python train.py --num_key_value_heads=2 --norm="rmsnorm" --norm_eps=1e-05 --qk_norm=false --init_std_o=0.0395 --decay_shape="linear" --dataset="wikipedia_en"
Each number is 200 + 20 x the weight over the matrix's rms, rounded and kept within 0 to 999. Layers, rows and columns count from 0.

# up: layer 2 MLP up, 448x160, rms 0.151, rows 438-447, columns 0-159
# down: layer 2 MLP down (transposed), 448x160, rms 0.0357, rows 438-447, columns 0-159
# gate: layer 2 MLP gate, 448x160, rms 0.151, rows 439-447, columns 0-159
up438,226,205,221,190,197,214,239,185,209,194,214,213,174,208,229,174,154,198,193,214,195,189,197,189,225,143,202,223,170,225,193,202,209,211,193,205,215,174,183,235,169,211,185,200,234,183,202,181,210,197,203,208,201,229,181,198,188,227,177,186,175,196,189,203,168,189,214,220,187,186,225,233,185,181,208,232,199,211,199,189,223,224,231,219,212,244,169,185,168,241,166,185,198,158,201,192,197,173,184,195,231,201,184,174,244,190,183,211,216,193,232,217,210,174,214,194,219,220,215,193,183,164,212,194,235,187,205,193,205,188,200,200,179,191,215,205,215,193,184,247,197,216,202,202,181,232,190,209,176,212,228,195,209,189,225,183,206,184,182,182
down438,191,158,202,234,226,182,212,218,207,191,211,202,203,171,201,238,195,208,157,210,176,184,173,181,192,204,212,202,201,193,186,154,191,201,203,221,207,169,188,192,198,220,160,223,209,192,191,182,206,182,191,193,205,201,205,207,213,232,217,215,184,184,173,185,178,204,208,198,182,163,203,189,204,190,201,218,232,195,182,209,208,167,236,189,175,251,168,165,172,218,173,194,228,196,205,196,202,215,226,215,229,182,191,210,225,212,207,230,216,248,185,185,168,194,201,195,197,190,261,195,204,191,190,219,188,229,174,211,200,157,230,187,217,212,175,210,189,223,219,206,248,200,199,212,200,239,199,189,187,184,202,208,190,191,220,173,203,208,216,233
gate439,193,187,206,225,203,210,221,181,211,202,162,212,219,204,223,200,229,200,209,221,183,184,219,193,220,210,182,190,191,189,210,207,227,179,200,180,208,164,220,186,228,205,179,178,196,203,191,185,219,215,204,227,228,221,204,184,214,185,216,167,175,189,207,185,206,219,221,189,188,174,163,185,202,196,205,192,214,192,186,172,172,189,199,172,192,219,240,183,199,186,204,217,199,217,238,210,193,217,187,193,169,173,188,224,214,213,197,207,227,215,187,201,206,181,214,204,214,201,181,212,189,174,199,212,176,186,212,198,190,211,230,187,182,182,208,190,233,213,201,190,226,187,221,171,194,186,200,185,198,210,175,187,210,202,199,226,215,227,195,211
up439,159,209,204,211,190,149,224,191,222,185,194,219,200,223,208,244,187,204,227,231,201,183,222,209,190,216,210,194,214,204,224,212,209,169,205,204,192,159,213,175,211,196,207,183,202,198,215,213,223,238,232,235,225,247,176,190,238,187,227,181,198,189,221,186,163,193,202,181,183,187,170,222,225,220,209,190,189,200,192,195,220,212,229,165,203,228,211,181,190,210,211,203,178,213,247,232,208,215,201,186,206,176,206,199,205,174,250,165,214,209,181,183,202,169,212,200,194,223,191,186,162,144,192,179,167,227,197,223,205,220,218,201,241,192,197,191,201,183,205,182,185,182,200,186,179,217,197,190,205,208,185,194,230,207,162,163,221,226,236,231
down439,240,203,181,188,220,212,184,195,160,191,185,168,200,198,193,179,175,195,181,186,183,214,164,168,207,207,209,207,188,201,170,204,198,239,172,186,229,209,174,233,194,210,208,221,203,189,213,223,196,177,192,172,181,183,187,184,174,217,179,252,231,201,200,213,232,207,215,207,214,206,228,203,206,188,176,190,183,200,221,241,209,194,184,216,168,188,156,211,215,194,178,179,195,155,156,167,204,188,189,199,218,207,202,196,202,209,164,190,167,153,218,190,216,212,183,220,198,170,211,194,194,247,200,180,190,170,164,188,217,211,193,217,184,211,191,189,197,171,227,214,184,188,176,218,238,194,227,213,168,199,222,204,177,207,214,188,199,197,156,202
gate440,207,220,195,196,207,214,177,249,142,194,213,207,231,209,207,190,185,214,222,174,182,199,193,181,160,232,176,173,201,193,186,199,211,220,200,180,183,199,201,212,192,178,184,205,201,246,183,195,238,232,202,210,201,162,223,195,200,217,159,189,184,192,221,234,192,229,194,202,203,175,195,169,187,193,201,225,208,193,173,193,189,156,224,205,202,174,186,202,177,220,192,186,187,210,191,176,168,203,214,199,180,254,210,180,218,186,199,230,168,205,169,164,179,218,240,204,202,216,225,179,190,185,211,205,193,190,211,210,231,260,210,222,206,200,202,207,197,247,216,181,215,212,209,188,223,166,210,235,205,160,243,200,188,218,179,208,186,172,204,194
up440,227,210,211,186,186,212,193,203,182,198,163,207,211,202,206,215,208,221,199,203,195,181,215,175,171,219,185,166,188,217,194,202,207,215,197,197,200,195,212,240,189,163,210,245,212,207,178,178,238,238,198,210,202,193,217,216,206,198,171,204,176,201,188,232,182,214,181,193,210,198,187,192,170,175,191,181,225,199,194,204,185,182,178,198,193,189,186,227,181,212,203,197,184,213,184,183,195,202,200,184,176,198,212,213,191,204,195,204,168,198,197,149,207,226,227,207,219,198,203,168,186,184,228,191,217,226,194,197,224,239,196,223,200,194,200,185,208,240,193,170,207,236,197,183,208,172,220,255,190,188,213,204,202,238,195,210,187,169,197,220
down440,209,167,248,173,217,186,211,174,227,200,190,189,175,203,183,196,224,197,177,233,222,219,208,210,192,216,226,239,231,172,230,234,196,203,189,193,201,195,186,184,227,235,211,164,191,182,229,170,204,200,225,191,208,204,181,188,177,190,220,171,176,210,191,194,214,207,182,175,207,186,190,225,224,204,198,230,222,246,246,207,190,170,230,204,189,230,198,209,198,215,211,205,204,181,240,235,214,174,182,199,193,206,183,171,190,183,191,188,207,191,213,229,205,182,189,232,194,210,166,224,212,190,206,226,222,208,208,175,207,171,190,173,183,192,202,207,207,195,192,201,219,153,163,221,190,214,168,196,210,200,177,240,194,175,220,203,210,199,210,207
gate441,196,194,229,134,177,201,229,194,229,225,213,198,212,238,181,188,181,197,174,194,209,189,199,180,190,242,208,207,196,196,195,225,204,183,194,242,208,225,213,207,217,229,152,202,203,208,191,193,185,197,166,233,225,175,191,220,200,197,219,184,198,187,156,197,196,178,196,181,194,217,202,201,209,193,201,225,205,199,208,203,207,199,206,218,203,233,220,224,187,208,194,183,204,203,186,231,204,189,183,193,187,203,188,211,215,213,226,198,205,192,226,223,222,196,193,236,178,214,182,183,169,148,196,175,212,180,151,192,190,194,206,203,204,230,168,226,195,196,207,205,200,201,168,200,214,212,225,183,215,214,224,193,143,209,190,180,185,211,205,227
up441,201,180,193,257,215,217,225,227,212,162,199,183,198,210,166,170,176,205,191,189,206,162,204,216,178,205,187,197,198,201,201,210,199,199,190,231,210,196,187,174,197,187,184,194,220,253,229,190,208,218,158,195,207,197,224,208,179,172,195,221,217,200,208,228,201,187,228,204,217,203,173,179,234,187,205,218,207,187,207,209,222,183,198,206,182,238,204,187,210,207,217,177,191,202,190,191,181,205,194,265,179,201,158,219,185,235,195,202,201,164,230,208,193,206,226,204,220,185,185,192,210,205,225,220,192,213,177,192,219,193,210,192,240,222,242,262,197,199,201,199,189,263,190,192,210,166,195,192,209,193,207,203,196,230,206,190,201,187,231,208
down441,209,226,190,192,186,191,210,204,214,252,203,232,218,231,194,210,201,224,212,204,171,200,224,168,236,195,201,223,222,222,199,200,175,171,198,185,178,199,194,204,230,209,165,230,174,202,188,221,219,201,206,210,192,203,183,188,223,236,188,193,207,216,192,175,216,207,204,183,202,174,184,248,168,242,194,211,170,217,218,216,232,211,198,185,200,189,201,195,202,174,210,205,207,209,194,206,194,178,221,171,223,188,217,172,184,180,195,192,239,244,174,220,207,187,188,194,173,215,188,177,229,188,174,189,206,205,183,213,157,218,220,218,173,183,210,144,179,224,222,208,193,175,199,192,203,216,243,199,197,191,213,206,202,180,187,231,193,193,150,206
gate442,180,251,177,193,160,228,194,193,182,185,231,215,186,232,193,208,218,180,215,226,196,185,189,216,202,226,199,186,191,237,195,192,213,208,186,228,212,195,228,192,175,222,178,239,159,217,210,161,178,170,251,221,210,204,207,183,226,223,182,187,203,190,245,238,188,208,206,229,155,202,194,178,165,217,160,184,213,204,193,154,179,194,206,200,216,201,232,196,182,178,178,206,166,206,267,220,199,185,175,167,205,192,195,164,211,185,215,205,194,158,198,199,194,185,253,196,219,211,225,197,170,198,173,166,221,205,155,169,211,225,207,184,205,161,186,238,148,207,199,210,203,227,196,163,217,157,203,189,201,233,210,191,223,201,200,171,217,234,246,179
up442,208,229,173,210,229,203,185,163,242,186,205,177,168,186,189,184,191,213,232,181,224,169,206,208,211,161,179,204,201,185,209,189,208,171,189,189,213,214,186,230,229,183,207,229,189,199,208,184,199,211,243,232,180,203,154,199,179,167,185,212,214,271,167,212,243,180,209,198,140,230,179,255,198,148,192,215,177,183,211,192,193,209,195,175,218,225,182,197,227,194,198,258,221,215,163,194,177,229,243,202,201,220,214,234,157,154,186,204,196,194,186,213,193,239,189,205,169,201,185,174,226,247,218,189,210,200,238,153,210,182,198,216,199,184,199,196,212,186,214,220,235,218,208,173,196,195,215,165,195,215,203,183,222,226,208,191,228,210,155,201
down442,176,231,189,187,159,208,201,182,168,201,240,170,206,228,196,197,211,224,204,220,164,176,210,166,201,238,207,218,196,237,195,196,196,228,179,189,214,219,260,207,245,235,191,232,182,194,178,194,149,175,229,202,164,194,216,165,225,206,206,208,217,158,213,223,193,204,219,193,200,232,188,218,191,230,173,223,224,230,161,207,221,214,223,200,192,222,252,221,207,184,209,233,198,204,239,205,191,173,214,151,224,156,162,207,181,206,216,184,198,164,221,176,205,202,198,210,199,219,192,189,204,163,192,192,215,214,213,202,210,222,219,207,201,157,168,233,151,197,198,220,198,223,238,186,221,200,186,182,182,206,195,223,214,194,211,205,196,221,214,184
gate443,205,166,192,201,206,183,214,209,150,192,190,205,172,212,199,205,219,187,205,210,204,187,204,184,202,213,197,221,184,175,184,177,188,177,190,202,180,189,203,173,229,202,170,178,218,203,179,214,204,239,191,213,221,190,178,214,218,200,196,193,189,193,211,167,195,194,215,218,231,192,169,152,226,207,202,200,227,195,170,182,206,176,173,205,206,171,205,202,226,229,212,201,191,190,198,206,207,188,196,225,199,204,222,158,200,235,222,199,223,212,199,178,229,213,218,177,203,212,211,203,245,179,198,198,181,211,194,192,207,224,239,187,202,224,189,146,197,238,231,193,200,205,214,210,223,189,195,196,234,181,225,212,178,160,220,195,202,197,216,233
up443,167,180,184,206,199,194,189,183,174,199,209,195,231,222,205,176,231,208,181,207,183,203,168,193,188,204,187,204,212,193,200,186,180,214,220,197,191,192,202,186,184,169,168,193,194,205,227,229,198,210,185,213,223,162,171,192,221,207,190,193,183,139,178,157,227,223,175,240,219,164,171,149,197,188,167,189,207,212,202,183,207,213,197,198,182,182,195,185,230,218,177,196,224,191,208,175,193,200,189,198,193,197,226,190,223,209,178,174,240,175,223,220,228,208,210,180,183,211,191,208,179,215,184,184,187,206,213,182,210,216,220,204,233,208,167,142,220,230,195,189,191,202,235,218,228,188,191,207,200,206,211,180,195,166,219,221,194,228,196,234
down443,200,250,194,208,194,217,204,201,246,203,218,184,209,187,200,200,167,198,208,183,204,202,219,202,193,194,228,197,213,237,200,233,231,210,163,219,191,184,185,231,200,225,234,194,195,201,221,188,203,166,206,192,183,218,223,197,195,209,196,223,192,234,213,227,187,195,189,190,164,220,215,259,193,185,218,204,198,206,232,216,206,200,220,165,213,196,209,210,182,173,213,204,170,212,185,200,197,192,207,218,225,214,193,191,183,177,209,217,178,199,192,192,139,198,178,210,204,193,209,179,165,216,221,213,225,205,201,233,190,173,176,219,188,190,213,235,206,176,182,230,199,202,184,210,175,208,216,213,194,214,178,215,210,236,170,196,188,183,199,198
gate444,184,190,218,202,192,237,198,206,160,239,202,187,215,196,214,157,175,193,206,221,186,211,193,177,189,186,183,197,220,176,136,201,192,215,173,228,205,214,180,202,187,189,191,190,185,178,204,196,193,206,179,194,224,207,201,179,205,170,191,214,226,213,202,247,187,209,182,206,223,212,207,230,193,186,207,193,198,190,189,213,225,209,229,202,170,174,203,189,185,221,228,204,239,165,182,179,241,184,206,168,193,182,186,223,232,187,165,178,185,204,181,207,223,226,200,178,188,178,215,234,196,177,197,175,208,174,198,183,155,185,215,169,188,171,175,156,219,188,216,205,234,151,218,190,207,187,200,191,224,205,194,181,167,210,166,185,196,202,222,164
up444,205,228,196,208,209,211,194,178,183,262,188,161,211,205,200,234,214,224,185,226,186,202,194,225,203,150,209,197,181,173,190,235,223,192,209,193,186,202,226,216,204,217,219,177,190,194,222,194,177,190,189,195,200,229,198,201,233,162,202,203,191,189,182,201,228,207,198,203,230,204,170,209,187,218,228,181,191,215,194,208,226,173,226,186,214,204,194,228,202,213,195,216,196,193,183,204,237,161,213,219,214,143,197,194,220,179,164,209,195,208,179,173,211,205,170,196,198,195,208,207,180,175,194,188,154,187,199,214,222,193,197,176,199,182,213,174,201,201,203,174,199,171,195,197,171,200,221,198,218,238,185,187,218,229,181,166,193,168,223,240
down444,157,183,183,199,228,198,224,227,200,174,208,183,195,206,204,190,211,216,161,198,202,193,205,188,218,162,234,202,195,220,187,189,235,202,187,200,204,192,199,163,221,188,170,222,170,208,197,168,203,236,179,156,197,171,186,191,205,218,201,161,180,196,203,207,189,195,203,220,175,249,207,198,185,201,219,212,207,218,200,181,187,236,186,198,180,232,191,205,189,190,219,209,200,204,221,197,213,204,206,224,187,208,192,220,175,176,229,146,222,190,179,186,183,191,213,167,195,219,171,186,205,202,196,186,237,224,184,161,200,175,181,180,206,189,209,175,212,181,150,216,209,221,209,132,184,214,166,191,195,220,187,190,183,163,204,220,231,212,213,193
gate445,158,242,227,210,158,202,216,195,203,213,200,236,225,220,203,192,226,200,212,201,213,193,217,180,185,204,222,180,166,198,202,213,219,219,233,168,210,176,200,204,199,187,203,200,190,191,218,208,211,231,218,212,162,217,180,182,188,245,198,176,231,213,221,213,202,203,187,204,220,203,221,205,251,224,225,219,240,188,202,185,167,205,210,184,194,163,186,212,193,210,208,191,184,206,181,147,178,204,174,212,184,220,218,198,180,223,193,226,191,214,205,221,179,178,173,185,192,196,216,216,219,216,215,196,203,173,184,194,157,234,184,179,175,185,186,195,188,224,188,182,207,207,237,196,213,194,199,214,208,201,190,171,225,205,204,215,210,207,192,204
up445,229,228,218,196,201,187,207,175,227,207,181,198,203,221,190,202,225,193,200,202,181,181,208,190,236,202,228,208,177,198,198,178,203,217,229,189,224,187,191,217,190,215,215,221,175,185,209,188,233,197,183,198,230,213,165,205,180,209,196,214,207,188,189,233,200,164,215,187,229,210,246,194,215,198,193,158,211,198,197,195,152,177,185,198,185,210,207,206,169,188,193,197,206,217,222,185,181,204,198,168,205,207,197,195,242,158,188,187,190,192,169,189,193,177,164,200,215,186,192,187,237,203,202,209,162,194,201,233,175,186,173,188,221,216,209,212,205,231,166,190,210,244,172,183,222,189,171,179,190,190,213,203,178,177,199,180,206,193,197,214
down445,207,214,189,175,213,189,176,249,194,213,211,211,186,228,182,211,166,203,219,173,165,200,192,214,190,190,191,190,201,185,212,243,182,179,215,174,202,189,180,201,217,192,225,170,184,204,197,245,193,216,178,197,213,203,195,186,217,200,228,193,177,185,164,199,244,210,209,184,187,198,184,190,178,223,228,215,211,222,220,220,179,199,201,168,210,200,233,196,222,211,194,188,184,182,215,214,221,177,210,188,184,222,161,189,205,186,214,189,218,174,193,225,212,208,176,200,206,215,216,191,163,187,181,213,172,174,245,203,212,206,213,202,191,175,203,188,211,202,240,179,210,211,239,217,189,178,211,206,224,210,217,192,202,210,187,152,192,184,180,219
gate446,197,219,186,181,220,221,175,155,220,230,200,202,205,227,197,201,186,230,218,189,177,172,210,176,213,205,209,234,202,190,214,184,225,167,178,214,177,190,193,199,229,161,173,163,176,191,178,206,210,228,208,199,199,214,207,221,201,161,229,169,193,215,226,230,178,183,246,209,199,218,241,180,184,216,218,221,198,172,201,202,206,202,203,200,197,243,204,214,221,181,221,207,183,244,198,178,201,199,198,183,145,240,222,200,197,199,200,226,196,208,194,213,215,177,217,197,220,183,181,160,204,204,199,208,191,207,180,201,202,194,214,187,207,182,234,204,229,220,246,208,172,211,181,170,184,180,193,177,183,219,223,234,204,185,194,200,197,218,242,224
up446,193,222,176,188,217,219,166,200,194,201,191,201,179,216,170,190,194,203,227,210,213,194,185,170,189,228,209,232,199,175,233,169,201,198,151,218,192,197,215,203,219,166,192,218,172,179,192,208,193,230,210,200,227,215,201,200,187,177,192,186,193,211,241,220,208,184,230,235,194,223,223,186,215,215,208,217,198,173,198,215,165,155,223,181,204,223,183,208,234,137,222,195,169,216,251,184,193,209,210,218,188,205,219,243,227,217,226,210,175,224,191,231,204,200,208,214,227,205,187,166,210,197,207,201,224,205,228,192,215,200,211,167,207,191,202,175,215,212,267,195,174,165,142,175,167,218,153,194,223,243,173,234,215,175,161,204,194,187,244,197
down446,209,207,223,232,170,187,231,215,211,171,219,221,177,206,171,211,203,217,160,208,202,204,209,179,237,179,177,216,208,192,174,219,177,211,222,190,238,200,212,189,201,219,221,194,241,174,231,202,188,189,224,208,179,156,188,196,190,218,198,212,205,184,192,163,181,205,201,194,206,176,178,235,184,219,151,177,202,204,192,200,224,229,181,181,211,204,214,227,182,240,226,178,234,162,180,217,196,183,177,201,229,164,199,197,209,204,195,211,217,152,208,160,213,214,189,214,154,170,235,234,179,175,223,199,210,196,219,209,199,202,198,211,199,200,169,230,161,205,154,205,208,243,244,194,192,175,192,186,206,182,191,161,196,204,225,208,190,180,184,187
gate447,174,194,168,157,187,195,172,206,204,180,210,197,185,207,186,205,207,204,183,210,202,173,189,169,213,197,202,198,181,191,200,211,228,232,210,231,209,217,213,226,185,242,219,173,238,207,215,191,191,204,225,225,202,196,213,176,191,224,187,196,222,195,161,181,188,166,183,205,207,203,199,206,181,184,210,192,198,180,218,204,201,203,187,206,196,185,188,187,199,220,194,209,232,167,196,173,215,229,194,179,184,219,153,200,197,214,147,200,186,185,185,190,189,181,186,205,217,180,211,165,178,198,183,239,186,216,191,203,199,221,203,207,196,171,173,198,208,196,193,209,213,233,188,180,179,189,205,206,228,186,213,217,180,180,192,197,215,187,194,201
up447,195,182,203,198,207,226,218,218,162,206,222,202,211,184,233,238,188,196,201,174,162,226,231,176,178,205,194,219,207,226,185,194,181,198,217,187,213,211,154,207,186,178,192,195,197,209,197,181,222,200,156,204,210,165,205,222,188,213,171,188,192,210,234,228,216,213,217,219,218,202,191,184,233,203,199,184,213,193,227,179,205,189,220,222,202,205,179,219,190,175,222,172,216,178,195,226,206,216,220,204,228,189,249,202,195,195,247,206,174,191,224,183,211,165,215,203,185,198,209,211,193,214,188,175,190,188,204,213,186,184,172,234,184,180,189,208,203,204,181,203,209,197,211,194,219,224,233,209,173,215,203,178,193,184,168,199,151,202,194,213
down447,218,223,228,229,200,189,204,194,208,209,173,198,190,214,187,181,214,187,235,209,199,200,190,231,205,196,236,214,211,192,195,184,187,197,191,202,183,167,234,184,199,193,193,228,152,209,196,169,190,188,211,168,219,223,190,205,233,164,215,216,179,222,190,203,208,232,229,154,176,191,222,209,188,211,203,182,201,198,188,189,211,192,214,178,189,193,211,212,195,215,158,209,157,202,215,231,190,177,195,191,205,185,202,207,197,191,205,235,230,230,200,208,185,270,233,202,178,210,174,235,219,209,218,217,217,190,225,181,184,202,171,180,208,218,199,188,183,194,208,217,182,196,203,208,206,197,198,179,195,182,196,176,212,239,211,196,205,207,223,210